Weights of a small transformer language model: width 128, no biases in attention or MLP.
Each number is 200 + 40 x the weight over its row's rms, rounded and kept within 0 to 999. Layers, rows and columns count from 0. The size before them is the row's rms in percent of the matrix's.

# v: layer 9 attention value, 64x128, rms 0.1, rows 14-31, columns 0-127
# o: layer 9 attention output (transposed), 128x128, rms 0.14, rows 14-31,78-95, columns 0-127
v14,092,112,209,207,139,230,231,133,174,193,178,220,209,176,185,157,237,151,225,231,252,249,221,197,210,260,203,231,184,204,218,286,196,242,175,216,201,246,208,147,279,184,126,156,224,201,224,220,259,184,147,179,215,177,242,144,221,193,212,230,281,210,161,208,163,216,219,179,206,221,177,231,141,208,154,218,229,171,145,169,194,185,184,246,249,153,123,245,152,195,264,168,219,128,180,145,138,247,163,164,263,100,190,248,210,170,247,124,232,202,222,158,151,202,201,225,290,205,196,272,255,198,241,192,163,242,194,241,252
o14,102,205,252,163,202,124,166,191,177,270,230,217,139,231,236,209,286,207,118,191,269,190,190,167,160,219,199,233,221,177,197,207,271,73,260,207,220,216,138,234,216,222,224,208,229,168,185,146,238,179,187,176,150,155,209,218,197,176,178,227,228,235,239,213,269,159,236,175,174,226,201,123,275,226,234,270,232,192,138,165,169,201,194,172,256,183,239,198,187,181,134,188,246,221,211,200,113,195,263,138,221,208,218,158,188,196,109,207,144,246,196,207,200,263,165,116,193,203,177,192,168,254,205,160,205,175,284,193,196
o78,085,184,161,219,189,174,253,272,186,186,136,236,126,204,229,262,176,258,160,232,239,154,231,142,266,152,202,148,177,155,142,207,236,184,203,158,199,163,242,246,190,151,184,220,207,243,200,208,227,285,189,181,188,228,204,279,194,250,233,171,195,209,212,188,225,263,141,248,186,197,143,186,145,168,262,130,174,247,205,223,181,248,133,158,216,228,198,163,302,203,210,175,182,193,182,175,251,269,127,240,166,212,106,132,269,235,206,165,217,171,161,222,218,147,202,255,189,262,182,200,184,253,186,213,172,249,169,175,233
v15,105,232,190,171,187,223,151,153,190,214,236,225,181,234,227,181,159,162,200,175,191,237,237,171,176,229,117,142,173,100,129,209,199,266,216,224,220,192,211,159,150,124,198,246,188,194,210,215,207,243,197,235,155,190,192,203,152,188,290,156,226,218,222,160,165,252,184,247,220,211,198,184,190,107,160,207,229,285,171,162,228,222,239,166,240,170,155,187,170,186,182,222,254,174,188,209,283,226,147,155,145,197,217,218,158,288,295,146,174,173,265,167,201,264,211,183,200,250,290,223,151,210,242,179,192,101,197,174,231
o15,092,154,233,237,237,246,249,171,215,221,191,163,206,181,195,201,211,179,142,229,231,200,213,180,261,125,209,241,256,256,227,148,258,162,147,194,192,222,152,181,225,197,187,167,265,195,188,137,212,184,190,197,158,200,214,237,173,233,145,179,245,189,144,187,208,156,207,132,223,183,150,169,282,213,244,206,214,202,224,176,141,225,176,207,178,202,240,213,225,196,232,176,203,212,177,150,142,309,152,191,144,237,160,235,243,116,92,294,235,200,219,168,227,210,190,122,131,205,165,276,234,221,211,156,202,324,195,204,198
o79,122,212,207,239,193,221,180,181,228,240,151,135,202,248,170,207,171,169,84,201,227,224,228,147,261,193,136,183,170,169,236,150,198,175,196,198,214,317,255,183,196,238,249,209,196,186,195,243,222,188,162,171,138,205,170,162,203,245,209,170,234,263,162,137,195,156,221,170,288,179,217,239,171,202,231,151,208,205,201,199,186,202,275,67,203,257,179,256,233,244,232,129,210,163,213,186,159,275,193,152,190,232,223,160,207,166,144,265,178,226,229,213,150,246,293,201,170,214,237,236,199,170,235,185,177,137,199,251,197
v16,104,156,200,218,272,203,250,225,191,151,155,131,189,270,224,155,222,251,198,284,227,204,189,220,173,209,204,152,205,193,208,242,194,191,209,171,170,180,203,214,221,234,165,155,151,234,170,264,273,211,210,118,198,256,190,201,160,215,189,189,229,163,227,144,162,109,150,217,201,172,179,238,279,187,231,191,192,142,216,221,176,236,179,137,146,215,189,278,232,317,173,200,199,196,243,234,205,204,245,242,197,249,196,274,242,205,190,209,233,140,120,222,219,234,181,214,124,219,169,207,242,284,212,266,261,234,150,176,133
o16,109,148,214,177,147,183,194,243,253,172,229,193,204,186,166,193,198,182,223,211,159,171,211,227,115,202,175,186,185,203,221,226,219,256,170,195,236,219,282,174,165,243,198,234,205,166,207,222,115,163,152,228,212,188,141,184,204,193,254,161,160,241,220,256,195,209,220,248,203,228,297,289,79,166,213,177,266,207,114,304,242,192,203,205,224,152,198,153,187,219,180,238,143,158,206,177,291,154,180,218,222,245,254,165,126,230,283,149,184,172,206,267,242,185,175,179,217,202,200,183,204,192,121,204,206,191,140,236,234
o80,100,210,257,169,194,233,221,195,223,138,258,224,126,169,213,195,149,220,239,182,212,209,183,240,181,143,209,211,257,241,213,169,192,167,212,200,192,147,204,210,211,183,216,213,162,222,218,207,143,136,199,209,206,242,238,244,173,174,179,248,223,101,245,215,149,204,156,158,208,167,157,208,343,202,179,231,182,157,139,120,209,186,208,296,229,132,208,214,151,194,155,222,187,228,207,205,95,123,208,222,144,234,238,133,204,183,220,242,225,229,248,207,272,249,218,215,208,128,180,192,264,210,288,210,198,237,147,167,178
v17,105,213,236,228,204,114,204,203,146,235,224,166,210,240,193,201,125,186,196,202,147,243,259,228,212,258,239,194,124,207,82,184,229,209,222,143,257,242,147,262,169,231,195,172,168,150,164,226,228,183,213,168,183,171,203,171,178,187,251,246,287,205,175,252,153,230,148,248,224,214,228,203,228,106,188,213,206,294,226,158,141,285,209,146,172,164,232,219,200,179,169,229,194,214,179,277,231,216,215,232,146,262,247,243,182,252,155,176,208,198,211,204,220,216,164,218,173,161,219,134,236,188,132,220,190,169,216,120,141
o17,098,254,248,155,255,240,214,185,209,112,157,211,147,146,216,124,202,177,216,258,120,209,211,234,274,221,223,232,216,246,169,149,160,194,162,157,224,229,268,178,213,228,91,247,279,151,182,205,196,182,207,192,203,221,254,251,211,187,213,116,174,164,157,193,160,157,199,182,214,188,221,227,195,186,187,150,261,181,163,135,186,179,178,196,194,157,213,197,179,201,209,230,190,220,213,159,288,224,173,212,174,196,160,203,193,168,262,247,301,214,216,198,256,236,226,256,143,177,117,188,193,190,173,271,204,287,134,215,231
o81,108,234,220,238,163,239,177,211,180,231,222,216,202,243,149,161,149,175,186,163,224,252,152,176,213,160,258,240,176,172,177,181,302,225,153,173,179,161,204,153,194,170,221,197,198,214,205,262,118,215,165,159,188,217,208,208,176,254,183,311,170,207,133,238,237,135,191,200,248,156,203,169,276,200,143,209,139,226,231,131,104,207,239,160,180,217,156,279,210,226,164,222,236,160,165,232,150,141,206,196,197,280,265,161,215,129,199,224,198,241,206,196,217,230,237,243,265,262,253,173,175,191,261,203,196,178,154,136,237
v18,094,206,169,241,132,310,158,256,167,174,267,183,215,194,174,234,197,160,170,149,223,186,185,189,184,252,149,220,171,223,193,228,197,238,188,185,136,222,175,234,140,194,228,195,214,209,183,202,208,174,221,241,175,150,235,250,188,141,322,174,221,166,226,211,86,228,142,175,162,220,253,178,180,157,205,160,201,150,155,193,108,176,204,216,130,171,215,165,244,145,152,240,227,183,163,271,167,195,210,214,253,192,300,223,195,259,237,239,190,233,211,199,168,228,254,258,132,160,168,198,159,175,242,226,267,187,241,211,193
o18,095,241,194,250,274,128,227,184,206,172,236,164,193,230,272,205,231,140,187,217,151,192,227,214,162,205,214,254,162,186,221,224,248,172,283,275,175,181,143,222,190,187,211,212,213,218,196,133,214,244,243,283,190,256,236,222,264,232,225,257,191,184,195,206,288,177,217,174,169,205,183,162,248,200,98,201,190,184,216,181,250,217,203,131,113,203,133,153,186,189,171,213,117,149,140,179,194,232,194,235,206,202,190,294,185,126,80,178,233,176,196,142,225,161,177,203,178,164,225,161,165,208,198,143,225,203,207,219,232
o82,095,193,138,288,184,184,169,249,237,207,186,182,200,162,210,157,198,149,137,245,206,221,201,162,184,170,164,156,208,100,122,108,324,183,175,261,193,228,242,138,179,205,186,179,212,143,181,252,186,168,243,165,185,226,208,218,226,196,173,217,264,212,180,224,258,230,199,222,295,252,198,255,198,171,135,242,175,184,237,180,135,152,151,193,213,200,199,216,192,163,211,150,237,132,244,242,191,242,216,184,219,285,182,202,222,199,134,225,195,207,187,212,186,229,170,207,221,228,174,273,251,127,233,189,223,158,283,157,207
v19,095,205,206,152,191,182,198,227,121,254,127,218,166,156,134,143,149,165,197,206,248,195,238,196,173,192,196,253,172,244,206,201,213,172,152,210,184,169,232,232,169,170,328,277,220,197,205,174,208,170,219,276,175,167,139,140,175,217,187,163,159,276,196,204,190,159,153,228,145,256,218,256,260,223,214,182,243,259,206,187,203,215,211,221,158,207,199,195,173,152,98,185,206,202,203,181,212,185,186,225,144,229,151,248,129,171,274,165,187,235,232,232,240,201,234,190,231,152,186,242,183,273,274,126,205,124,245,250,242
o19,107,187,197,206,170,157,222,165,227,267,279,231,208,177,207,298,212,201,176,190,221,177,263,217,276,85,216,176,297,142,194,162,216,179,156,191,130,219,184,179,234,193,219,184,245,266,208,122,188,213,255,200,187,237,223,221,160,206,231,235,242,153,179,150,241,254,191,183,235,215,162,152,180,279,204,150,183,112,241,178,215,177,263,171,225,169,200,201,197,247,194,198,276,175,176,200,167,231,195,226,186,160,146,193,308,173,139,242,174,224,157,188,128,245,205,158,187,225,150,209,174,190,241,168,224,195,256,168,149
o83,098,205,139,185,246,173,183,168,203,223,179,127,208,210,171,205,216,191,159,223,194,240,234,257,192,245,167,219,238,234,255,230,241,165,186,262,179,220,207,130,105,208,213,182,194,178,208,209,176,199,229,183,169,149,159,92,172,179,165,185,156,262,175,156,199,217,221,125,228,266,270,144,224,175,242,221,288,167,152,256,267,193,141,223,296,198,230,187,110,204,172,138,145,228,189,278,176,232,201,277,230,217,224,157,250,210,156,236,195,192,172,250,191,185,139,184,192,171,228,206,170,208,257,199,270,164,232,230,184
v20,094,194,193,266,189,233,214,245,193,199,204,110,157,166,199,156,149,170,241,165,174,235,191,168,239,199,220,147,138,227,169,233,174,251,222,124,195,167,191,243,183,154,233,202,130,248,155,276,210,238,190,144,194,122,195,191,139,153,256,175,207,203,193,127,153,216,130,211,221,168,244,223,218,180,208,185,269,266,276,202,155,249,147,245,199,214,220,156,225,201,158,193,207,217,183,196,227,180,167,210,201,290,198,213,224,296,223,218,142,181,160,165,241,264,223,216,171,217,169,219,257,271,288,247,226,178,220,244,131
o20,094,238,263,240,224,200,229,166,251,211,290,233,280,253,243,232,226,207,147,175,204,201,181,276,175,207,208,253,220,201,172,73,201,220,234,207,154,176,207,180,179,164,241,168,215,213,229,142,204,195,216,208,217,198,223,201,233,203,276,200,212,155,191,205,215,158,200,206,181,255,228,190,219,221,178,132,228,177,202,224,243,219,268,226,71,182,167,217,156,173,123,202,262,215,182,201,238,209,174,232,137,181,195,204,207,139,111,215,160,139,191,221,194,191,202,134,208,79,243,173,113,191,154,155,247,180,222,235,203
o84,096,188,233,242,234,269,181,218,209,216,200,187,131,175,183,149,162,217,225,216,191,232,144,160,199,223,228,180,247,129,203,161,229,176,134,188,141,143,246,177,139,245,197,217,216,180,176,256,140,78,155,158,220,199,217,218,173,201,149,241,266,155,128,232,179,178,216,163,233,157,199,267,259,169,230,273,152,199,177,137,209,181,196,242,256,219,134,244,150,199,178,178,227,174,190,260,160,209,240,237,204,275,226,150,214,189,199,231,139,260,185,175,219,279,213,200,278,204,220,147,213,169,264,273,170,196,233,186,229
v21,093,148,172,180,230,224,190,242,195,221,198,284,180,185,151,231,213,179,209,183,203,197,241,273,259,221,254,240,148,252,249,191,194,187,160,196,137,229,176,203,210,169,291,207,146,155,217,176,175,155,233,202,157,187,195,197,252,200,127,229,283,184,176,192,108,188,172,126,258,153,244,247,185,135,248,170,233,229,224,192,193,222,165,268,161,159,234,255,156,194,133,195,151,202,191,218,208,252,140,200,186,170,213,168,244,133,170,157,209,198,200,223,189,227,226,179,181,140,145,135,242,309,145,260,198,171,240,157,253
o21,100,266,198,172,218,104,196,214,183,207,208,164,209,191,230,201,220,183,271,208,149,237,304,218,186,185,216,216,221,145,161,167,126,192,205,195,174,234,228,232,194,180,188,253,222,259,149,197,205,225,331,198,200,213,143,255,222,131,231,259,218,90,203,190,288,170,178,220,221,204,208,184,214,215,155,205,239,184,220,178,211,167,287,169,218,229,201,188,240,187,124,241,215,241,205,204,160,191,199,235,193,225,128,239,194,153,114,208,225,219,214,235,143,213,163,174,184,202,153,143,165,126,185,216,254,174,295,197,149
o85,099,158,194,247,211,186,238,178,134,204,230,187,200,208,198,195,164,194,213,213,273,210,224,225,173,199,195,195,234,223,147,301,311,211,129,192,177,179,259,146,179,193,218,160,213,162,184,173,146,180,174,212,194,143,171,199,209,219,147,191,196,276,203,235,153,288,237,219,232,172,201,147,194,187,206,288,125,149,206,208,202,185,172,198,268,230,183,205,144,198,140,208,166,210,214,246,242,213,218,267,214,196,281,208,136,227,234,148,142,231,152,206,238,242,213,228,155,245,114,118,242,189,240,168,246,276,249,131,207
v22,114,145,199,212,198,256,195,272,180,161,206,190,235,180,253,163,217,226,192,148,158,243,212,196,237,171,180,226,178,179,152,165,224,190,257,227,159,206,156,195,227,219,249,228,172,210,181,209,245,217,274,203,211,211,195,191,243,163,203,281,110,202,158,249,193,218,209,296,248,245,187,240,237,197,171,202,220,264,323,136,159,221,203,211,156,265,238,181,244,208,165,166,203,181,135,235,150,195,265,159,157,259,179,171,178,239,264,221,176,190,147,256,268,149,219,161,108,215,146,209,243,223,209,221,217,191,181,164,97
o22,119,215,279,165,209,232,208,211,224,267,205,248,241,204,251,205,185,198,266,207,172,159,136,244,188,235,210,189,211,218,165,175,196,233,212,217,215,181,278,213,217,196,150,206,223,203,260,223,171,135,196,198,221,165,211,169,206,136,265,135,237,176,215,222,171,166,166,248,152,206,182,224,170,180,268,160,233,237,255,180,190,201,220,257,151,207,192,134,191,200,227,255,231,155,161,132,239,132,193,193,240,144,139,226,242,230,113,189,182,143,265,165,165,114,268,225,240,179,245,213,211,262,69,183,175,181,118,174,182
o86,108,203,185,198,219,193,204,193,209,270,227,200,226,229,187,193,245,170,228,206,117,237,97,168,186,236,207,213,198,216,222,135,249,221,212,280,194,197,200,128,114,213,194,152,199,208,153,187,115,183,180,257,211,224,162,159,148,296,210,214,175,191,157,218,213,177,173,174,213,104,214,230,194,178,200,257,163,205,164,188,265,218,201,238,266,174,172,198,133,257,211,233,271,144,220,217,156,184,240,227,213,291,199,197,231,204,169,230,125,220,186,212,172,255,174,225,242,217,223,185,120,100,202,266,183,280,216,219,148
v23,093,139,149,215,266,242,183,248,144,197,255,208,166,203,272,276,243,255,205,246,217,175,180,180,217,177,231,213,208,152,162,221,164,194,191,234,185,189,130,201,196,242,302,196,203,223,227,216,149,182,177,139,203,195,236,238,276,197,231,173,166,122,210,289,155,191,213,145,257,245,231,202,242,197,169,220,192,190,259,232,155,93,177,253,178,180,149,220,230,198,251,216,128,204,191,174,213,184,161,161,252,275,151,133,231,279,186,215,210,128,117,189,206,204,230,189,188,228,157,204,190,223,218,180,230,186,198,243,125
o23,088,209,167,253,148,198,192,225,188,253,156,165,208,269,272,189,195,131,219,207,179,172,220,216,188,197,214,232,163,183,184,149,222,199,269,168,194,210,227,169,191,205,143,174,168,220,199,207,241,148,204,171,195,183,179,219,211,145,214,275,227,145,169,200,256,178,160,254,195,186,208,145,240,188,173,207,207,243,175,223,284,179,256,193,241,221,257,151,95,234,226,228,137,205,114,135,246,146,171,228,192,207,180,200,139,145,137,211,248,196,299,181,160,209,285,215,264,200,268,176,169,217,123,233,238,163,288,154,191
o87,095,174,210,198,230,177,169,201,200,256,256,221,183,164,279,184,240,257,221,214,202,188,145,201,196,228,223,203,176,136,170,197,201,193,164,150,170,193,204,162,275,221,131,169,258,159,189,132,216,95,156,206,250,210,284,244,219,185,208,181,245,136,123,244,158,210,228,219,177,141,221,275,179,274,202,247,178,221,210,215,220,211,198,188,254,209,189,182,174,96,258,156,318,139,183,267,163,174,200,190,204,184,155,202,165,216,229,215,209,263,165,188,211,253,167,161,226,246,137,174,184,219,167,272,149,219,229,196,155
v24,101,175,152,238,253,256,168,178,210,227,179,222,221,251,266,226,261,205,190,141,209,191,271,207,218,143,123,212,234,103,169,210,206,164,233,205,201,152,143,152,195,206,181,211,192,130,198,138,178,229,159,235,276,269,174,206,129,209,252,185,198,150,182,203,169,220,248,210,170,218,142,177,231,182,247,183,258,209,199,206,213,229,235,182,265,207,199,249,211,290,191,192,196,261,250,229,267,277,223,183,161,258,216,262,189,279,200,249,207,177,245,123,146,184,188,165,143,216,169,197,220,152,244,174,157,225,208,229,114
o24,073,165,116,190,151,247,223,207,204,134,195,225,190,152,179,174,172,167,212,281,178,139,181,161,200,201,174,159,187,227,212,230,122,225,132,216,199,158,187,181,207,207,206,172,166,221,218,205,133,176,227,223,203,245,250,208,174,256,190,302,250,245,203,217,231,240,127,250,156,216,231,299,155,170,197,223,218,198,217,216,118,173,143,201,283,203,184,199,123,185,248,216,193,243,201,169,240,185,214,289,236,278,202,272,202,234,147,202,232,177,200,191,251,166,250,185,225,196,246,270,156,189,155,212,168,207,106,147,176
o88,106,151,231,152,213,177,232,144,151,192,201,182,242,240,180,175,222,227,249,208,243,231,223,183,235,166,144,212,175,198,207,142,152,146,183,273,205,143,250,219,247,202,206,133,217,214,250,201,215,117,155,196,248,200,218,169,252,209,196,199,198,142,195,181,194,170,236,215,217,253,192,209,150,209,213,142,152,205,222,146,151,142,307,114,261,133,203,240,233,204,112,174,243,162,237,206,128,267,207,163,217,148,175,179,200,218,174,229,190,281,226,142,135,269,257,230,222,260,203,215,206,164,263,151,190,216,173,256,218
v25,095,203,198,270,178,217,189,185,204,150,176,171,157,225,192,270,200,112,169,232,184,231,201,199,236,248,225,176,334,244,203,170,190,240,191,201,162,151,161,159,212,208,281,249,217,135,177,180,209,231,232,159,257,152,204,222,123,198,171,204,160,146,202,226,221,193,245,160,223,164,209,179,210,236,255,200,238,154,227,287,144,255,198,207,177,201,221,170,205,231,175,195,218,238,201,271,129,110,286,157,163,202,213,128,188,200,225,184,203,173,129,212,211,128,223,153,297,142,170,194,248,230,208,203,208,261,226,224,176
o25,111,200,159,179,195,198,214,221,181,178,246,157,195,185,161,200,206,225,178,190,179,152,247,226,177,205,193,170,229,160,258,301,84,225,265,282,163,217,244,175,186,197,262,230,115,189,228,185,227,198,217,199,235,240,154,133,184,295,269,193,199,194,247,211,207,277,158,234,221,210,171,266,183,188,229,134,166,219,235,210,200,258,180,214,107,197,208,185,175,275,168,221,262,197,188,192,200,177,225,270,239,197,165,176,194,205,249,211,155,105,199,229,187,170,169,240,169,199,235,173,174,129,242,166,202,102,205,219,130
o89,084,182,194,173,169,175,234,246,169,159,251,243,209,156,141,157,243,228,185,179,222,210,174,243,155,195,212,206,224,192,228,244,182,248,207,241,235,125,174,160,203,216,170,188,225,147,174,215,120,189,171,259,265,216,207,122,183,206,220,253,258,156,154,198,178,225,269,159,197,179,227,247,177,149,220,209,149,201,181,155,287,220,180,263,252,130,198,181,131,183,171,247,306,176,283,226,232,147,285,196,260,147,209,164,195,183,262,197,159,204,180,193,204,205,135,172,238,190,189,131,230,255,196,233,217,273,121,210,201
v26,101,276,201,265,193,159,170,233,194,186,225,144,219,225,255,181,239,151,153,233,242,247,226,223,165,186,210,150,147,218,197,205,173,143,203,173,117,216,180,98,224,210,202,257,156,146,177,214,141,209,207,137,186,166,164,176,198,243,197,197,160,193,230,218,270,156,235,192,267,272,206,215,237,246,217,198,183,260,266,249,236,284,295,200,238,158,171,160,213,169,277,220,245,259,306,227,189,173,219,234,236,248,186,186,210,163,153,209,186,215,211,244,239,138,169,210,239,139,187,219,224,230,274,192,164,182,196,183,163
o26,105,220,210,147,251,216,174,199,193,134,229,282,188,207,191,245,196,150,137,157,130,130,137,288,169,184,199,145,199,200,166,236,147,247,221,224,179,191,260,226,146,199,218,200,190,220,176,173,243,275,186,231,219,184,231,220,201,228,234,195,148,198,193,209,247,294,163,222,259,173,140,237,158,234,238,177,233,205,209,192,143,206,165,197,172,122,217,232,264,250,230,199,270,255,260,156,142,177,254,179,178,157,195,182,225,194,246,199,235,181,187,230,152,186,262,279,185,243,180,260,118,119,207,214,170,220,199,232,139
o90,097,173,189,156,171,237,164,183,198,220,273,190,178,243,137,165,251,183,197,242,221,231,231,169,178,263,210,215,245,154,261,223,62,222,240,206,245,184,189,226,207,206,253,228,194,139,154,249,215,179,204,182,247,152,235,87,227,178,227,226,255,167,245,182,150,163,240,144,121,244,227,253,175,196,219,166,171,158,219,208,215,247,221,212,245,186,272,221,159,169,210,260,222,204,236,223,197,156,243,198,236,221,273,120,185,167,216,179,156,197,166,229,160,232,168,160,229,167,157,79,214,202,163,170,202,198,145,237,184
v27,102,194,161,160,222,211,158,205,177,237,203,213,239,243,201,233,184,242,215,130,144,264,240,199,219,207,197,147,180,212,217,243,229,229,218,194,98,196,157,169,222,203,112,239,219,324,237,168,185,229,210,146,270,175,191,140,217,153,209,171,157,143,254,221,289,175,183,268,171,175,225,140,229,241,220,193,222,189,192,223,187,170,217,161,166,174,140,137,246,264,239,140,203,251,262,254,190,156,192,135,178,240,176,165,153,272,250,217,226,199,234,187,252,186,171,228,211,214,229,200,247,246,213,158,162,253,216,201,113
o27,097,156,225,191,211,224,168,221,272,181,207,221,214,205,227,134,192,185,167,216,203,122,164,172,207,176,170,211,251,163,207,202,156,211,235,171,188,212,162,129,143,219,233,234,203,124,190,243,144,207,180,213,247,243,217,162,174,250,232,181,196,266,190,189,152,236,207,248,200,182,235,232,110,163,280,146,183,137,157,238,254,231,127,160,278,202,185,201,139,228,211,223,196,153,262,160,278,162,247,245,198,251,287,160,277,204,241,254,191,209,133,223,246,179,189,272,169,142,276,158,186,210,200,185,240,144,178,225,201
o91,098,175,238,150,198,181,141,224,97,260,196,147,206,202,191,169,271,175,198,214,185,238,178,200,177,223,202,287,185,198,269,130,194,262,148,201,232,202,235,138,219,250,145,193,307,169,235,178,189,186,197,295,211,202,198,204,220,192,255,185,197,126,137,207,195,193,221,140,193,189,171,260,140,239,142,188,187,202,183,197,204,202,261,225,301,120,240,192,170,189,155,196,214,222,218,174,213,206,216,139,193,144,218,216,268,168,156,216,205,223,234,189,164,230,238,220,222,192,188,215,181,134,127,215,175,287,212,293,191
v28,097,160,198,142,228,268,186,248,199,158,132,248,190,153,232,277,198,247,228,140,182,195,190,188,208,199,140,164,251,234,218,196,186,251,255,165,175,174,195,191,165,195,230,200,243,309,161,205,179,230,223,219,223,132,241,219,216,195,250,196,170,158,222,193,258,216,206,159,213,123,239,112,241,220,184,178,286,195,188,167,217,182,117,242,236,165,160,198,212,228,184,175,146,242,184,75,257,206,186,207,171,208,217,141,159,184,232,172,144,161,158,228,186,201,170,237,221,192,228,249,166,287,260,158,205,191,248,268,248
o28,105,183,183,228,181,142,240,183,224,250,186,163,273,233,247,149,204,261,219,168,269,205,211,237,242,184,195,252,177,194,198,192,258,172,239,307,173,219,94,227,201,99,273,191,175,236,221,173,180,159,234,179,156,215,144,181,204,224,195,238,274,190,193,205,184,208,194,170,146,240,189,181,271,143,164,195,200,201,165,220,195,195,209,157,205,237,190,194,161,178,149,125,194,187,168,239,195,209,215,240,180,209,182,194,249,197,155,288,146,245,151,131,192,211,228,136,201,157,272,130,214,224,179,165,238,146,311,212,158
o92,093,200,271,170,255,188,141,261,166,195,161,172,175,159,231,179,210,208,184,255,165,188,187,178,219,187,245,209,217,199,285,191,100,187,111,158,214,320,205,179,210,238,161,224,253,124,246,205,199,145,208,258,267,188,208,213,180,206,148,183,219,234,132,174,204,212,248,202,212,179,207,204,136,195,247,251,179,192,239,130,190,193,144,279,268,188,138,211,188,145,229,152,249,202,142,196,158,240,280,240,231,214,160,187,247,197,159,210,193,223,186,191,219,216,184,141,190,164,164,219,229,203,140,260,161,219,231,289,208
v29,095,216,184,252,217,235,187,246,198,169,233,183,210,209,225,209,129,186,122,223,181,210,271,223,286,274,213,271,177,219,223,211,208,195,246,168,167,226,173,126,178,174,266,178,220,126,161,173,201,206,190,308,199,190,162,190,181,145,157,219,238,204,192,190,142,243,167,194,232,240,188,115,245,161,289,213,209,217,192,138,257,257,243,232,195,244,207,177,208,177,159,235,239,127,143,177,207,159,180,170,194,259,286,170,220,222,172,164,192,176,243,209,217,175,151,241,95,233,250,236,240,138,158,211,223,143,188,223,205
o29,095,224,191,206,232,160,224,172,198,139,260,174,154,175,239,182,191,226,320,200,122,254,147,220,235,224,192,196,252,217,148,202,162,245,172,304,198,248,217,197,223,170,185,251,239,202,191,185,171,206,272,243,161,167,250,152,244,259,282,172,221,201,195,201,240,175,219,193,160,230,168,184,174,192,133,197,193,223,268,121,110,187,201,204,191,202,141,197,204,161,206,183,249,256,170,215,211,319,191,192,147,148,121,253,200,138,139,219,222,151,192,156,228,153,197,196,196,184,212,225,179,164,196,171,172,282,201,222,183
o93,099,231,168,239,237,212,230,183,237,188,225,212,142,266,157,117,169,191,179,251,192,232,242,126,215,245,153,190,233,192,119,256,149,154,172,293,189,215,250,180,174,147,248,193,124,162,191,235,163,210,203,195,198,192,133,155,281,188,158,215,220,235,273,147,220,188,244,171,213,256,186,167,286,188,230,184,219,206,255,180,175,170,244,211,180,224,186,207,184,187,142,160,153,202,164,228,189,190,222,178,248,254,186,151,229,174,142,223,150,271,211,204,210,191,189,220,179,190,172,214,278,170,179,167,281,248,85,242,245
v30,089,177,226,202,151,194,223,223,195,238,202,204,260,181,166,220,243,145,175,185,191,210,210,263,211,231,134,217,169,196,173,153,232,212,204,157,219,218,218,247,203,283,97,218,167,147,134,112,250,226,191,224,217,237,267,218,172,162,222,174,254,216,254,243,226,165,242,238,163,229,177,127,220,159,219,233,217,193,155,213,143,282,214,138,177,172,159,187,207,214,178,164,240,171,266,147,159,193,266,88,196,183,252,184,168,250,197,215,209,175,215,226,224,278,170,241,184,199,166,176,207,129,231,265,217,265,187,145,115
o30,099,198,197,172,205,181,195,184,225,78,175,269,103,133,123,161,224,193,243,219,158,239,179,147,237,195,212,203,247,211,190,302,167,212,145,204,192,241,183,187,212,170,245,230,207,185,235,209,172,202,153,226,221,192,180,141,237,192,172,188,166,292,165,211,188,174,188,220,157,213,229,221,144,193,243,183,200,130,196,186,195,161,168,204,241,229,196,194,217,187,201,224,197,180,266,225,277,164,206,247,246,199,241,222,249,229,242,139,180,191,158,227,289,174,183,232,120,214,203,226,261,191,186,182,175,226,104,258,329
o94,095,235,189,194,146,177,182,274,214,158,197,225,156,166,181,153,193,158,176,195,152,218,154,164,172,114,204,219,172,212,185,143,154,240,254,231,247,221,171,216,225,222,198,210,188,193,191,268,197,268,181,198,222,247,191,208,171,232,194,250,179,160,163,175,293,153,145,231,292,198,149,148,241,157,140,160,124,232,248,112,124,207,221,180,222,110,211,218,264,248,231,243,244,149,172,168,185,184,215,195,237,278,159,189,229,140,196,164,193,246,204,188,189,199,206,227,271,233,227,259,274,126,234,199,182,227,166,196,245
v31,117,153,197,166,191,175,239,174,235,216,166,154,201,206,203,130,285,238,191,280,129,229,209,203,221,256,254,215,155,152,189,204,179,214,224,223,250,182,171,284,199,166,187,181,216,221,202,199,322,233,191,127,256,233,152,233,157,181,202,238,250,171,158,221,195,223,196,224,206,158,171,253,181,126,168,190,237,237,222,179,153,273,168,193,240,227,186,199,244,204,203,236,156,240,141,211,177,171,226,230,220,188,235,175,301,191,157,184,232,134,200,212,265,240,206,190,195,195,223,137,225,99,106,257,166,278,210,190,184
o31,093,219,241,205,242,259,129,199,168,187,190,189,203,203,148,119,225,183,195,175,226,210,172,204,232,258,127,228,195,226,278,179,138,194,224,147,268,162,231,203,242,272,169,254,219,151,219,215,172,217,174,164,192,196,208,172,183,169,171,113,178,270,224,224,126,151,234,232,195,195,255,232,210,179,235,161,216,196,181,135,284,221,83,232,147,223,233,238,116,135,225,222,176,277,268,155,200,203,214,200,186,174,256,207,124,231,221,195,174,145,201,191,198,181,237,231,229,136,113,205,204,205,185,246,214,191,175,250,194
o95,129,186,262,203,173,177,219,215,196,216,212,250,204,191,241,193,222,261,253,139,171,191,126,162,191,214,215,210,133,211,114,234,154,187,184,152,174,193,164,216,187,265,240,238,145,230,244,200,186,200,142,193,207,241,231,286,196,280,210,236,157,179,217,298,200,225,150,237,218,116,191,201,251,201,206,192,179,238,179,131,172,157,172,210,176,244,109,149,264,246,141,190,218,172,160,210,138,185,220,208,192,269,149,233,172,204,227,187,185,218,235,153,258,246,200,271,263,266,227,132,176,157,239,209,138,242,174,143,191